Weights of a small GPT-style language model, trained from scratch on English Wikipedia: width 320, rotary positions.
Each number is 200 + 20 x the weight over its row's rms, rounded and kept within 0 to 999. Layers, rows and columns count from 0. The size before them is the row's rms in percent of the matrix's.

# down: layer 4 MLP down (transposed), 832x320, rms 0.0309, rows 288-302, columns 0-159
# gate: layer 4 MLP gate, 832x320, rms 0.0464, rows 289-302, columns 0-159
# up: layer 4 MLP up, 832x320, rms 0.0438, rows 289-302, columns 0-159
down288,092,205,239,245,180,159,189,188,183,172,192,193,227,220,229,242,193,213,191,210,237,212,204,195,218,177,202,232,197,219,258,214,174,196,199,177,217,226,196,218,176,193,203,168,181,217,218,156,220,227,195,177,230,193,189,224,213,187,218,178,212,177,182,206,194,240,164,203,207,220,184,191,198,173,210,220,154,183,184,184,203,170,198,222,206,219,188,197,199,198,185,217,209,185,186,217,204,228,205,221,187,223,180,186,201,201,252,205,191,229,234,234,202,181,176,212,201,215,179,235,183,217,227,189,195,175,176,219,201,203,164,220,208,221,224,231,196,214,204,183,203,202,214,211,165,201,204,204,207,183,203,203,218,203,212,207,213,189,177,217,228
gate289,103,204,226,191,164,214,222,210,204,194,216,198,160,207,210,208,223,204,206,196,207,171,172,165,204,194,185,184,191,161,208,202,193,177,185,191,226,185,212,181,199,201,203,186,197,199,186,198,202,206,203,194,182,206,230,213,178,193,206,177,192,215,214,206,206,139,211,205,179,215,227,239,197,179,199,241,223,219,196,225,220,240,182,198,231,191,214,205,187,195,210,191,211,202,195,220,190,172,234,198,183,192,205,237,186,177,203,230,206,184,186,201,210,195,208,201,214,203,191,189,216,163,224,235,178,230,197,226,229,200,177,189,192,199,166,187,167,203,182,205,194,170,214,222,203,153,160,179,216,180,197,196,201,221,194,189,180,203,218,179,191
up289,097,162,226,187,192,203,189,159,197,215,203,201,199,209,192,191,190,193,219,198,197,187,192,193,170,217,193,176,214,215,188,225,212,206,210,174,221,205,176,190,185,241,223,173,212,164,179,220,221,224,202,188,220,160,181,199,186,183,206,235,214,193,153,207,189,209,178,204,212,215,173,208,195,184,186,213,185,195,200,189,177,200,187,187,199,215,181,210,190,201,197,201,184,150,184,153,205,205,212,246,193,203,197,160,218,199,227,227,236,186,209,218,177,213,213,208,213,223,194,195,196,165,192,201,228,229,217,208,191,189,176,173,201,217,225,191,200,188,177,226,217,190,202,194,199,176,197,187,160,176,171,219,245,179,215,200,168,172,225,169,197
down289,093,221,198,217,209,228,214,183,207,177,218,215,227,221,209,246,159,205,204,225,167,172,234,198,192,172,187,214,204,183,186,194,179,199,183,212,201,185,216,207,218,164,218,168,190,214,194,181,166,196,223,196,221,187,197,216,206,217,196,218,175,203,221,205,217,179,184,204,193,197,189,197,212,206,199,207,203,207,200,216,220,205,199,234,210,220,193,206,192,186,182,188,204,198,224,225,217,225,238,182,198,192,186,220,148,217,190,222,172,190,176,208,217,193,209,210,226,176,185,222,200,201,197,185,130,196,171,204,223,216,204,199,228,221,165,224,197,193,208,212,188,222,215,211,209,218,205,191,203,193,182,182,201,199,207,234,227,217,202,231,188
gate290,107,163,177,182,227,214,211,205,192,164,182,138,214,221,209,184,186,211,192,215,189,180,171,209,202,156,202,181,167,240,192,232,201,182,191,187,185,195,221,237,204,174,209,236,178,208,213,237,187,195,209,184,169,147,214,201,235,210,176,192,195,202,195,210,227,195,221,205,213,215,224,155,182,212,194,188,250,200,181,184,190,219,211,276,202,206,184,202,217,205,217,207,219,216,180,193,196,196,196,172,200,205,227,199,219,213,225,182,207,215,204,166,215,233,197,214,222,193,211,190,243,181,203,193,221,201,207,184,214,205,202,184,176,201,159,199,176,172,199,236,197,197,183,190,176,177,194,192,190,248,209,190,207,195,202,196,190,192,204,176,232
up290,103,208,196,236,225,178,189,209,198,230,215,202,162,216,218,200,198,212,181,217,202,191,197,203,175,186,188,196,162,169,199,180,191,196,219,166,180,204,189,165,211,219,193,161,200,238,197,206,213,181,198,216,237,188,213,198,205,188,202,180,226,202,216,167,205,176,198,185,202,204,201,172,171,182,182,217,203,227,202,209,192,189,195,169,204,196,205,222,231,199,234,239,178,199,167,206,233,213,191,180,192,214,190,180,201,178,195,185,192,185,225,183,181,194,162,181,228,201,244,192,207,180,246,212,186,190,194,200,235,214,230,218,215,234,211,195,220,219,201,270,206,217,214,199,189,189,171,200,201,182,177,194,178,133,212,198,210,195,205,204,201
down290,100,205,188,176,170,206,224,196,219,201,202,199,224,211,198,155,219,164,196,192,200,171,189,178,204,196,186,194,201,209,181,186,196,222,161,189,158,199,192,195,175,203,196,218,206,218,219,227,197,199,211,230,178,207,169,214,217,222,169,184,185,225,175,250,210,196,229,170,204,210,215,182,191,181,200,193,194,209,159,203,204,167,212,179,221,237,183,195,228,219,183,181,196,207,262,194,203,192,201,212,223,188,186,195,207,199,194,209,180,187,188,212,224,182,218,179,236,208,234,206,209,202,207,213,181,197,236,208,195,177,187,194,174,200,211,225,237,213,219,235,192,189,210,211,200,182,210,219,207,205,188,157,166,173,199,189,203,216,190,205,164
gate291,110,162,239,212,183,218,223,211,208,237,218,205,244,220,182,200,197,171,191,176,194,165,172,210,224,165,204,212,164,217,169,160,188,207,215,182,181,191,194,249,192,219,198,190,201,209,177,222,196,184,190,207,184,201,184,211,218,222,218,204,221,225,184,195,211,179,199,224,192,224,223,204,198,179,174,215,193,179,179,195,193,210,191,195,230,204,213,205,193,208,217,207,161,212,184,220,203,197,224,229,233,195,206,213,216,201,237,187,257,212,221,208,207,202,153,220,186,186,163,213,211,201,201,212,226,175,187,203,192,178,184,176,215,219,192,236,203,215,228,202,222,206,216,227,169,222,192,212,229,240,203,193,236,204,216,164,210,180,204,169,182
up291,113,221,198,205,221,176,190,198,155,174,174,182,206,195,187,220,185,191,202,222,169,199,195,191,217,229,191,170,211,196,174,208,214,218,153,197,211,184,212,200,229,207,193,188,189,215,235,209,208,191,232,194,204,225,190,227,182,197,210,203,214,203,223,185,218,203,230,226,206,180,225,212,220,148,204,239,200,198,181,211,212,199,169,206,218,213,186,205,209,216,190,194,177,216,161,224,180,211,186,209,179,213,198,217,180,196,216,176,194,169,238,187,176,200,205,173,193,188,201,238,212,215,220,157,204,183,204,200,185,188,208,205,186,197,184,204,242,193,209,228,194,202,245,235,215,200,190,240,195,233,235,209,210,233,245,202,177,193,215,196,234
down291,111,177,191,191,195,218,188,184,222,235,174,204,205,223,188,161,195,211,218,201,207,199,210,216,179,204,181,197,201,190,212,168,214,200,183,198,205,207,176,180,218,165,180,223,255,215,216,246,199,170,216,189,203,192,172,198,184,174,217,217,221,165,199,242,207,224,195,184,159,192,195,222,213,208,190,215,201,155,229,198,184,219,211,213,185,218,208,186,230,216,204,227,196,194,199,169,204,189,209,169,198,196,191,195,213,173,223,183,210,207,182,217,184,190,192,176,246,234,188,200,185,179,179,194,207,203,208,217,179,190,209,229,213,208,229,176,197,192,216,207,182,199,198,186,207,170,201,193,186,178,221,212,189,208,168,205,196,197,228,199,182
gate292,095,187,246,199,220,194,203,171,249,212,221,184,204,211,194,202,244,208,211,214,205,202,171,183,228,193,209,172,230,192,211,218,213,188,211,196,226,209,192,173,200,224,184,181,222,252,231,217,250,181,184,226,199,194,207,175,251,180,214,176,212,212,183,229,228,229,179,226,184,208,181,168,204,220,179,199,182,214,173,186,243,213,181,198,223,149,177,239,201,175,190,217,214,191,206,194,217,170,186,217,212,200,189,204,171,172,206,189,210,217,219,196,157,217,208,197,219,202,181,159,231,172,195,208,189,194,169,235,157,168,216,171,196,206,195,186,186,220,211,196,204,208,197,212,188,197,171,188,218,214,185,203,184,227,215,171,202,242,216,226,217
up292,095,205,184,200,194,184,216,202,194,202,188,176,198,233,215,207,233,214,213,192,170,210,231,186,171,218,236,153,225,217,190,194,213,199,211,180,203,196,229,200,216,202,170,181,161,201,176,229,210,218,172,211,232,212,192,206,195,176,220,216,200,226,215,198,255,211,173,229,183,213,194,192,200,176,193,211,193,195,160,179,170,199,210,183,201,221,193,194,189,194,189,200,179,233,199,182,214,227,183,188,203,226,212,222,227,195,207,182,214,198,220,166,181,174,194,185,181,203,177,207,193,173,200,203,217,192,164,195,210,195,190,190,203,184,204,202,192,230,230,256,191,195,190,172,194,233,188,206,209,213,251,195,210,248,182,240,222,200,216,216,241
down292,098,173,181,209,228,192,225,195,207,192,207,175,184,168,168,158,193,179,162,191,218,190,189,217,206,180,201,212,229,197,186,211,182,216,176,199,183,193,187,197,194,166,202,226,200,187,184,164,170,192,194,184,169,169,209,181,190,206,185,176,144,171,252,212,191,195,192,202,205,192,234,202,178,239,212,177,186,204,188,217,161,190,191,215,178,165,160,241,228,225,231,174,186,179,240,201,238,159,174,201,201,220,214,224,223,180,190,200,191,185,190,210,222,213,199,182,210,183,192,157,204,227,207,214,209,181,214,250,216,216,207,214,199,168,177,195,211,220,216,185,181,227,216,222,237,200,192,225,187,202,192,196,185,216,227,184,183,191,200,208,184
gate293,093,228,186,196,178,187,214,213,223,215,196,177,217,195,226,181,229,214,197,217,222,207,155,194,188,199,230,183,206,208,188,165,246,187,195,179,199,220,203,214,213,210,204,207,205,216,164,213,251,224,211,192,184,223,186,218,212,234,194,192,203,192,213,197,219,201,192,192,146,180,163,204,231,179,214,173,234,193,192,225,195,189,203,197,186,183,221,242,205,229,225,203,195,241,214,242,173,215,223,202,221,200,207,238,195,171,210,199,210,213,177,222,213,234,219,203,190,226,199,177,232,228,207,176,192,197,170,210,234,192,191,178,217,193,179,216,180,193,239,227,231,235,212,186,191,202,177,184,219,232,174,218,218,213,198,235,206,233,219,185,206
up293,099,206,204,183,190,172,205,180,210,226,205,196,214,219,165,216,190,204,195,185,189,219,177,163,190,227,179,202,197,201,200,189,188,229,195,203,219,195,175,231,222,252,230,236,212,225,207,189,223,207,191,189,215,188,166,194,207,206,216,192,188,213,193,199,202,204,203,193,189,198,215,198,207,212,202,216,191,194,186,204,191,180,195,221,191,209,158,214,204,196,205,207,172,225,203,227,183,220,210,185,246,222,218,198,205,201,197,180,232,195,214,195,200,215,200,189,180,217,201,205,202,235,196,197,198,238,238,208,189,196,242,190,194,169,170,161,219,176,231,223,199,189,211,207,218,206,194,187,185,195,201,211,203,171,227,192,193,187,217,200,215
down293,111,191,223,234,213,203,213,193,176,157,245,181,199,202,168,246,206,215,202,218,204,168,192,204,195,196,222,185,200,225,184,183,194,201,211,218,208,203,208,201,166,202,197,185,210,220,207,178,211,238,190,191,202,166,176,175,204,232,220,202,173,211,213,213,245,207,168,214,172,199,206,197,162,202,210,181,187,190,218,208,188,200,227,228,183,196,201,225,193,201,206,209,166,175,198,182,227,231,187,212,183,245,184,183,233,171,210,184,201,177,208,195,197,220,199,234,217,209,226,214,180,193,178,188,206,209,213,193,173,202,207,202,213,216,217,222,209,218,195,181,186,218,190,168,172,204,220,207,209,176,211,175,177,226,182,217,224,210,220,249,176
gate294,092,217,215,209,157,219,189,191,201,232,238,193,215,195,177,180,162,220,187,181,166,209,173,208,214,206,232,176,194,208,212,190,192,196,219,197,226,187,217,230,234,195,213,193,166,189,194,202,158,214,205,218,180,199,197,193,190,257,196,176,217,216,232,171,188,205,211,206,182,245,233,175,230,204,207,178,207,229,207,192,224,193,171,256,187,197,206,212,178,192,184,223,227,175,179,218,176,174,231,203,216,196,243,190,198,195,185,184,197,196,205,238,233,187,220,224,219,209,204,170,202,179,241,207,217,210,188,224,219,174,197,203,179,191,193,192,235,203,195,211,226,188,204,202,182,205,169,214,184,202,215,211,208,197,210,178,214,226,216,214,169
up294,091,196,199,157,209,223,181,219,209,223,199,184,199,227,232,194,203,226,200,163,192,191,195,212,199,217,203,208,237,197,201,185,193,178,210,211,200,197,216,177,228,246,242,208,215,219,226,236,216,191,156,212,240,195,199,188,187,254,196,212,197,226,199,210,215,201,217,225,210,210,225,169,234,217,172,204,185,212,195,213,184,223,203,192,225,162,190,191,162,175,225,203,222,196,207,231,209,182,209,183,233,206,181,197,161,209,191,198,242,237,188,227,193,198,219,192,186,215,162,236,202,174,237,174,201,166,211,217,216,180,179,218,218,226,190,209,224,194,202,202,230,225,204,214,195,183,174,192,203,172,205,211,179,158,203,175,187,241,221,211,230
down294,082,222,231,210,207,223,208,223,193,185,224,216,202,194,176,223,218,221,206,230,197,208,219,208,218,183,205,209,180,214,182,205,176,185,198,189,196,185,198,176,199,186,178,182,183,191,201,209,217,187,172,208,184,205,227,187,245,238,197,169,186,204,173,218,175,235,214,180,164,200,185,204,196,204,195,164,196,217,173,214,219,194,162,209,207,220,212,180,203,206,212,218,190,200,241,241,219,190,203,204,192,193,224,238,232,200,210,188,178,198,193,228,203,232,207,216,243,218,210,163,226,192,178,247,189,199,187,220,191,222,214,185,192,187,214,157,182,228,194,189,203,178,197,172,179,187,215,175,203,145,191,206,169,170,204,204,205,173,187,239,174
gate295,099,186,215,220,188,193,194,205,193,201,176,199,171,183,201,181,196,199,229,201,212,212,198,217,175,182,182,173,200,228,184,181,205,200,219,237,194,167,179,202,218,215,207,215,181,201,175,222,203,209,214,174,191,214,140,190,157,195,249,211,221,210,176,197,208,189,188,225,207,253,183,184,190,164,190,204,194,190,208,153,180,208,215,229,195,202,217,224,200,190,189,202,197,218,218,205,190,204,189,199,219,210,210,213,213,207,194,217,183,186,208,188,177,187,164,206,207,230,197,197,228,205,214,184,204,191,223,200,196,185,178,149,215,228,165,225,193,185,168,209,195,216,191,199,181,195,187,171,211,213,203,205,193,226,155,188,203,229,227,155,193
up295,094,217,211,221,171,206,170,210,182,202,239,202,228,196,197,228,180,185,206,198,219,205,249,238,190,214,200,203,165,165,197,202,178,185,193,188,195,184,177,193,213,161,192,190,190,209,193,161,173,215,188,203,211,225,234,190,220,205,160,225,207,179,195,204,226,216,177,190,228,208,216,201,199,205,249,203,179,180,162,207,163,176,199,200,192,203,172,193,181,207,210,219,187,195,214,218,207,202,180,209,225,214,190,195,218,165,208,234,210,224,179,233,199,184,211,203,206,227,212,211,234,177,232,204,218,217,175,205,239,237,233,208,188,202,187,193,218,181,163,218,207,184,233,229,214,181,195,221,196,200,164,196,210,216,237,170,175,212,179,234,194
down295,094,212,186,211,224,172,178,214,186,221,200,216,188,190,202,176,199,211,189,194,199,182,196,197,165,202,165,204,195,227,181,201,173,191,200,217,208,174,221,186,208,241,200,223,188,213,232,223,198,225,209,209,213,210,181,197,197,224,216,209,173,228,172,175,186,244,175,199,211,195,216,217,224,191,190,200,232,199,218,189,212,233,197,186,192,235,165,183,200,201,197,234,202,206,164,192,211,181,194,182,185,190,192,218,221,199,240,182,208,202,195,182,183,211,223,188,200,234,209,199,202,205,159,206,200,199,188,199,208,204,207,175,197,176,197,185,153,205,203,183,191,196,215,150,205,176,217,187,221,229,260,212,184,213,190,211,196,187,232,201,194
gate296,098,227,202,166,221,265,180,217,216,193,212,214,221,191,214,192,233,211,218,204,211,191,203,244,185,219,231,235,176,215,217,210,209,182,227,163,212,240,162,218,180,191,204,247,204,220,200,166,230,202,202,214,161,218,189,207,214,205,179,193,216,197,200,238,176,194,188,237,196,207,196,158,216,193,206,222,206,180,207,238,198,189,226,198,178,210,208,192,195,194,201,197,187,180,214,210,192,179,214,196,210,221,192,196,229,207,213,157,178,215,206,181,216,206,201,214,172,158,182,210,209,192,206,178,193,229,195,209,209,209,189,204,174,210,216,225,232,204,227,183,200,196,180,193,164,220,191,192,215,213,218,157,172,165,208,186,189,179,228,197,218
up296,098,201,187,211,217,199,174,151,189,206,193,207,182,192,171,196,188,217,172,183,187,195,190,205,188,170,202,199,178,204,181,203,184,150,215,170,235,182,225,216,172,224,183,188,211,175,198,204,179,191,180,183,206,188,220,214,204,186,192,210,206,193,184,176,177,200,199,177,213,189,185,216,202,162,197,199,227,218,235,170,182,201,233,219,180,197,229,148,179,233,197,208,194,223,188,179,178,201,176,159,201,219,218,208,207,183,195,179,218,223,190,195,188,198,188,177,223,190,243,223,197,244,220,215,220,210,194,196,190,205,183,165,184,201,191,192,164,188,174,208,189,210,181,228,231,180,194,187,194,173,224,207,191,223,206,180,224,201,196,205,190
down296,093,204,201,191,214,225,145,204,236,218,209,208,217,198,212,212,193,220,232,225,216,244,218,208,183,212,241,185,191,183,228,202,203,172,226,179,188,227,219,213,201,222,209,221,200,190,218,207,215,184,195,208,208,154,207,237,212,228,191,196,195,171,166,192,228,174,209,198,216,217,212,213,192,199,219,214,205,228,158,216,219,170,203,186,189,225,192,204,174,198,197,215,224,214,217,193,246,222,215,184,197,178,212,227,179,225,198,187,193,161,193,233,242,168,219,185,193,112,180,228,198,188,176,176,175,231,171,235,201,206,223,212,182,181,244,197,199,216,245,220,217,211,179,200,200,206,188,198,211,230,185,203,229,177,199,195,174,210,186,157,216
gate297,095,216,187,217,188,214,194,208,227,189,179,174,208,194,209,210,226,215,218,204,185,193,219,213,197,162,197,193,200,205,193,190,247,177,160,178,186,185,213,184,213,191,223,218,188,239,211,223,216,183,234,198,180,216,168,218,220,219,195,208,176,191,236,227,209,223,204,207,213,195,164,190,172,219,221,162,242,176,163,179,181,210,188,205,189,193,203,198,160,218,214,176,210,184,196,217,184,212,177,189,199,193,195,224,178,198,219,202,206,203,221,208,196,195,200,224,175,218,146,214,201,178,183,216,258,217,173,211,203,192,188,212,190,186,195,204,177,222,228,191,177,232,165,236,212,214,192,215,215,198,176,203,200,173,209,173,210,215,223,183,224
up297,096,188,240,199,161,189,222,204,220,208,196,169,207,233,191,204,202,213,158,207,224,215,203,231,247,208,183,185,205,185,214,192,174,212,222,221,223,227,200,224,220,197,222,191,228,160,232,185,214,182,173,225,201,201,240,177,246,197,186,172,175,226,209,193,206,182,232,191,193,210,216,177,215,205,195,221,203,228,177,186,205,181,208,202,191,185,212,196,189,203,175,241,200,163,191,237,227,198,211,195,187,189,202,217,183,225,188,207,207,234,148,144,231,192,210,166,220,201,176,201,207,175,196,212,154,208,209,225,203,247,204,245,180,179,217,214,221,182,202,194,180,218,217,211,141,215,204,225,209,159,200,200,212,207,262,210,191,206,174,188,177
down297,100,204,203,180,195,171,166,198,188,162,196,219,207,186,199,146,188,227,170,188,217,208,181,197,162,197,203,234,203,191,198,151,168,218,184,197,199,173,178,184,208,180,177,215,183,184,171,219,168,194,187,201,175,213,184,182,182,172,202,192,182,218,175,187,225,186,151,202,160,188,191,189,212,156,207,214,188,190,260,188,220,230,188,233,192,185,196,209,191,201,227,222,193,227,208,197,189,183,206,186,204,201,208,191,167,196,171,234,157,182,180,228,179,212,163,225,222,186,199,186,162,245,229,195,194,155,217,201,208,214,198,179,197,205,193,198,221,203,198,210,194,197,203,195,188,201,184,157,217,243,199,177,204,222,167,189,211,187,199,209,197
gate298,099,203,207,184,188,181,200,194,214,217,204,189,216,206,234,205,206,242,204,198,163,201,168,193,194,219,213,190,176,200,192,213,240,243,190,200,213,161,201,181,167,213,205,239,197,219,203,186,171,205,165,176,201,205,193,228,226,247,207,170,217,213,224,159,171,208,228,216,190,196,184,220,156,175,186,188,209,208,195,220,181,219,198,208,211,159,220,183,205,181,214,181,190,194,200,196,190,181,221,148,215,215,192,203,167,206,154,201,197,217,188,213,182,177,190,230,217,179,207,143,213,213,186,200,204,212,174,200,238,196,225,177,206,164,182,209,161,210,224,212,221,205,191,193,196,182,210,171,206,201,200,189,234,172,233,189,197,224,199,195,200
up298,104,184,210,180,196,190,199,185,190,203,192,212,207,194,198,192,206,189,171,193,240,166,230,204,207,217,199,174,207,171,212,187,200,213,189,186,227,208,218,225,200,238,223,186,188,192,196,184,201,172,187,178,178,190,217,225,217,217,224,209,206,200,215,167,177,198,211,197,202,193,208,178,195,189,196,163,216,179,174,196,195,202,219,203,200,217,182,179,207,170,218,221,183,218,246,209,200,193,203,141,222,167,200,246,176,196,167,191,172,245,197,226,189,140,199,189,222,188,235,137,210,193,200,226,203,206,170,217,202,198,207,168,196,196,183,232,181,150,223,204,172,178,202,227,206,184,201,198,201,195,204,211,224,214,191,207,176,207,194,195,175
down298,098,223,215,202,208,204,202,186,200,195,230,215,197,199,207,221,213,228,200,223,203,207,188,190,196,217,215,179,213,222,182,186,229,216,165,229,183,221,217,201,187,183,225,216,216,209,185,200,166,206,182,198,227,173,185,222,227,213,184,196,181,207,225,188,220,211,201,188,213,183,217,216,191,198,217,165,224,226,199,218,193,218,198,185,194,199,216,251,197,185,199,164,206,209,186,173,171,179,228,159,189,192,238,236,195,234,231,205,183,197,175,238,148,219,210,193,178,215,198,195,160,202,224,188,214,192,219,207,199,208,200,229,154,156,196,203,210,174,166,200,182,187,184,190,211,240,192,193,217,169,226,191,182,203,205,197,212,170,217,233,198
gate299,093,219,197,205,194,227,208,190,199,207,214,228,232,192,200,207,184,236,208,190,189,220,181,179,211,210,190,216,180,214,186,222,209,202,223,197,220,185,209,179,180,219,227,193,167,207,206,174,216,168,169,175,190,209,198,191,209,212,179,201,192,248,236,216,203,217,232,233,181,195,172,182,194,202,193,183,254,242,192,211,197,207,213,204,181,188,195,193,145,191,204,188,197,195,218,250,182,217,206,187,205,205,224,245,201,186,166,221,171,201,198,194,195,214,172,167,217,221,176,221,196,173,246,189,214,189,183,232,191,216,237,210,218,225,213,212,233,131,165,176,220,179,216,214,230,210,219,200,213,192,183,176,181,178,222,198,180,198,218,218,175
up299,086,192,182,180,195,173,209,214,202,221,207,216,169,207,242,210,218,223,236,152,186,200,180,193,218,221,203,186,191,197,173,211,221,186,228,215,203,153,220,206,173,177,212,215,188,224,208,209,192,166,221,206,214,186,220,210,179,207,201,209,210,217,219,198,184,201,211,205,183,180,215,193,155,204,207,194,204,222,193,218,227,201,180,190,211,214,218,192,206,201,189,200,178,218,197,205,228,226,193,167,192,205,177,202,197,212,182,210,218,170,193,194,191,208,206,206,225,195,177,203,186,208,233,174,225,185,198,226,215,205,204,209,230,211,189,196,204,186,212,234,225,191,183,176,174,225,187,207,223,215,232,155,210,221,195,222,230,205,205,210,170
down299,096,235,205,235,176,219,178,210,230,180,174,190,218,190,178,205,194,210,178,218,210,196,192,190,170,207,207,171,153,175,201,177,172,189,203,176,190,209,197,214,188,218,207,186,230,210,198,195,226,210,216,187,225,199,232,197,205,214,216,206,194,222,198,206,171,186,166,212,211,161,206,219,244,199,193,192,213,170,247,241,165,195,182,207,232,235,191,232,212,200,176,202,203,167,216,199,206,198,215,210,202,210,236,192,182,198,167,197,200,192,206,188,194,176,159,199,197,214,195,215,194,234,195,147,181,172,202,218,166,204,179,204,176,215,238,219,135,216,188,213,236,199,200,207,211,214,242,166,200,220,197,226,197,175,186,218,224,226,203,205,197
gate300,090,174,204,199,225,198,206,219,219,188,198,196,185,193,163,215,184,195,192,233,191,173,213,233,195,204,180,212,201,197,182,187,198,186,164,233,221,163,171,184,195,196,215,219,223,199,260,225,184,188,228,191,208,175,196,185,191,218,195,239,213,200,166,246,204,178,193,209,195,206,225,193,172,215,243,208,234,194,173,174,195,191,196,201,214,193,198,210,197,201,209,181,178,219,182,212,231,196,205,190,201,197,203,197,175,228,179,188,145,204,222,215,228,198,192,213,188,198,185,206,209,188,213,203,176,235,210,212,192,203,192,172,209,181,204,211,168,189,171,166,204,237,199,200,199,197,209,230,203,204,193,178,222,231,170,184,209,222,223,217,233
up300,086,238,172,205,191,208,202,219,228,207,199,201,185,219,213,210,188,190,217,160,202,224,208,198,204,240,203,196,229,215,164,232,191,214,176,207,200,213,189,195,175,174,202,194,172,210,201,231,227,208,161,217,226,213,191,194,197,218,204,191,198,163,210,181,205,221,212,192,246,207,190,214,212,198,197,173,185,227,199,222,204,194,166,167,235,171,174,192,197,195,189,201,194,203,179,207,200,183,188,193,189,202,220,181,175,188,209,192,223,190,191,208,215,182,206,219,211,210,182,195,179,201,206,182,187,217,206,216,237,184,186,217,196,197,146,186,167,177,238,165,214,190,223,180,215,187,200,211,194,172,197,199,190,181,234,201,173,192,244,212,172
down300,090,204,233,192,191,204,199,218,183,196,242,208,172,200,174,235,217,204,194,236,205,202,162,238,176,228,180,184,173,183,199,224,204,177,176,180,184,183,193,191,240,215,204,167,223,202,216,194,154,197,205,238,225,213,205,178,170,206,249,214,216,185,170,208,195,207,188,219,188,233,218,222,200,195,212,190,188,210,170,190,205,187,252,190,176,219,196,226,196,225,213,197,179,199,220,173,191,192,217,194,210,206,219,238,221,207,186,194,199,215,226,203,192,178,209,189,205,193,193,202,191,204,213,221,197,234,186,203,153,191,230,191,207,196,231,190,195,216,194,205,192,210,209,203,217,221,245,198,207,180,167,202,248,220,210,196,207,207,166,217,235
gate301,109,191,239,176,169,247,197,223,190,173,228,177,220,173,203,175,184,165,205,139,203,177,192,201,244,177,198,196,199,194,204,188,198,221,218,238,199,211,208,214,208,209,208,199,209,189,204,223,198,192,220,163,161,232,196,209,197,221,227,197,171,241,218,169,180,213,214,202,199,214,176,199,215,220,211,224,212,194,211,193,177,199,187,174,215,166,228,206,214,189,218,182,193,174,174,193,198,248,233,191,244,217,191,196,169,163,181,210,200,193,196,197,204,203,195,204,200,223,182,209,218,194,210,182,199,164,183,228,195,178,184,225,196,185,183,169,224,204,218,203,175,216,211,222,189,182,187,200,165,230,194,195,237,145,180,180,192,197,230,173,219
up301,121,240,197,181,170,220,207,216,218,226,205,204,186,177,210,210,215,216,203,168,214,195,204,195,195,179,231,210,205,218,184,183,190,209,233,202,205,199,178,267,211,198,209,196,208,209,220,165,187,202,168,199,196,208,231,218,198,228,153,203,223,219,230,190,187,180,196,193,199,203,217,220,208,195,213,186,191,214,177,169,208,198,191,202,166,170,210,191,232,172,214,210,217,184,176,238,219,202,195,168,196,190,213,192,164,184,202,211,208,176,185,219,192,195,242,217,198,188,218,236,147,184,215,202,211,197,200,193,180,214,203,253,219,226,182,193,242,189,212,213,219,220,188,205,203,183,172,203,195,175,210,234,185,162,201,183,188,183,233,212,218
down301,118,199,168,194,215,186,209,195,199,159,183,197,227,147,208,187,218,204,189,240,212,208,194,203,214,191,195,197,177,195,180,185,201,200,169,217,244,188,212,210,191,213,185,181,187,194,167,180,210,188,231,168,212,173,209,171,232,247,201,229,217,209,221,219,165,167,176,204,213,179,205,187,197,203,198,189,195,208,204,207,160,197,232,188,229,190,208,195,218,192,216,235,224,181,177,205,170,192,192,210,192,199,237,172,192,216,223,217,177,180,222,188,182,201,209,161,182,204,181,188,203,211,165,204,206,213,233,230,233,195,163,182,183,178,222,235,221,202,210,196,165,216,177,216,171,228,214,202,205,201,181,209,225,185,218,222,186,204,191,239,203
gate302,086,211,227,171,181,223,179,192,163,205,201,197,200,209,176,210,195,203,196,225,216,193,198,200,223,195,211,215,208,189,181,212,242,196,219,176,216,208,215,194,169,198,194,176,199,211,225,205,179,190,201,175,221,235,167,220,221,197,229,209,182,210,203,194,178,205,183,202,194,200,202,186,208,175,196,243,213,175,213,196,206,222,169,190,189,211,233,186,197,167,225,221,192,223,243,174,202,221,209,233,206,260,174,206,159,250,195,199,190,188,192,239,169,199,242,191,197,222,204,223,194,158,184,167,215,199,178,246,192,169,185,245,184,201,169,184,179,153,210,161,204,172,188,207,179,185,171,175,214,185,202,194,186,151,171,214,198,242,209,199,189
up302,088,224,194,210,183,191,197,213,189,202,209,176,208,208,174,194,211,165,216,178,206,185,212,223,183,193,196,189,211,221,189,185,221,223,231,175,205,215,203,191,181,205,216,215,240,200,162,200,213,224,226,181,207,177,202,217,190,192,223,184,180,196,190,202,203,202,191,203,198,209,176,252,196,161,214,230,176,182,204,144,166,224,197,213,190,215,185,210,203,224,211,224,189,155,226,200,227,194,209,211,196,177,196,188,214,230,151,214,206,204,171,191,202,173,214,208,205,194,185,198,209,204,188,201,209,235,201,218,221,203,200,208,184,222,215,182,176,227,206,154,197,223,171,226,201,196,175,170,180,198,208,172,216,218,184,187,199,180,182,202,254
down302,092,201,179,200,210,223,204,201,188,189,187,175,172,170,211,213,171,175,181,220,226,218,202,199,213,181,184,208,164,190,200,221,171,169,204,174,177,181,214,199,217,192,195,180,193,193,179,205,209,212,184,194,187,195,194,177,178,202,188,182,207,153,189,180,197,211,184,177,221,176,170,161,221,223,188,189,195,210,231,219,203,235,165,205,200,213,208,197,206,167,198,272,210,218,198,197,167,219,194,182,188,228,179,215,195,199,252,220,178,217,223,218,204,194,163,200,217,203,200,203,228,187,235,163,190,168,188,211,220,222,204,158,198,183,183,231,237,182,189,221,209,201,217,221,204,179,184,210,190,197,172,207,182,174,183,200,214,191,242,179,173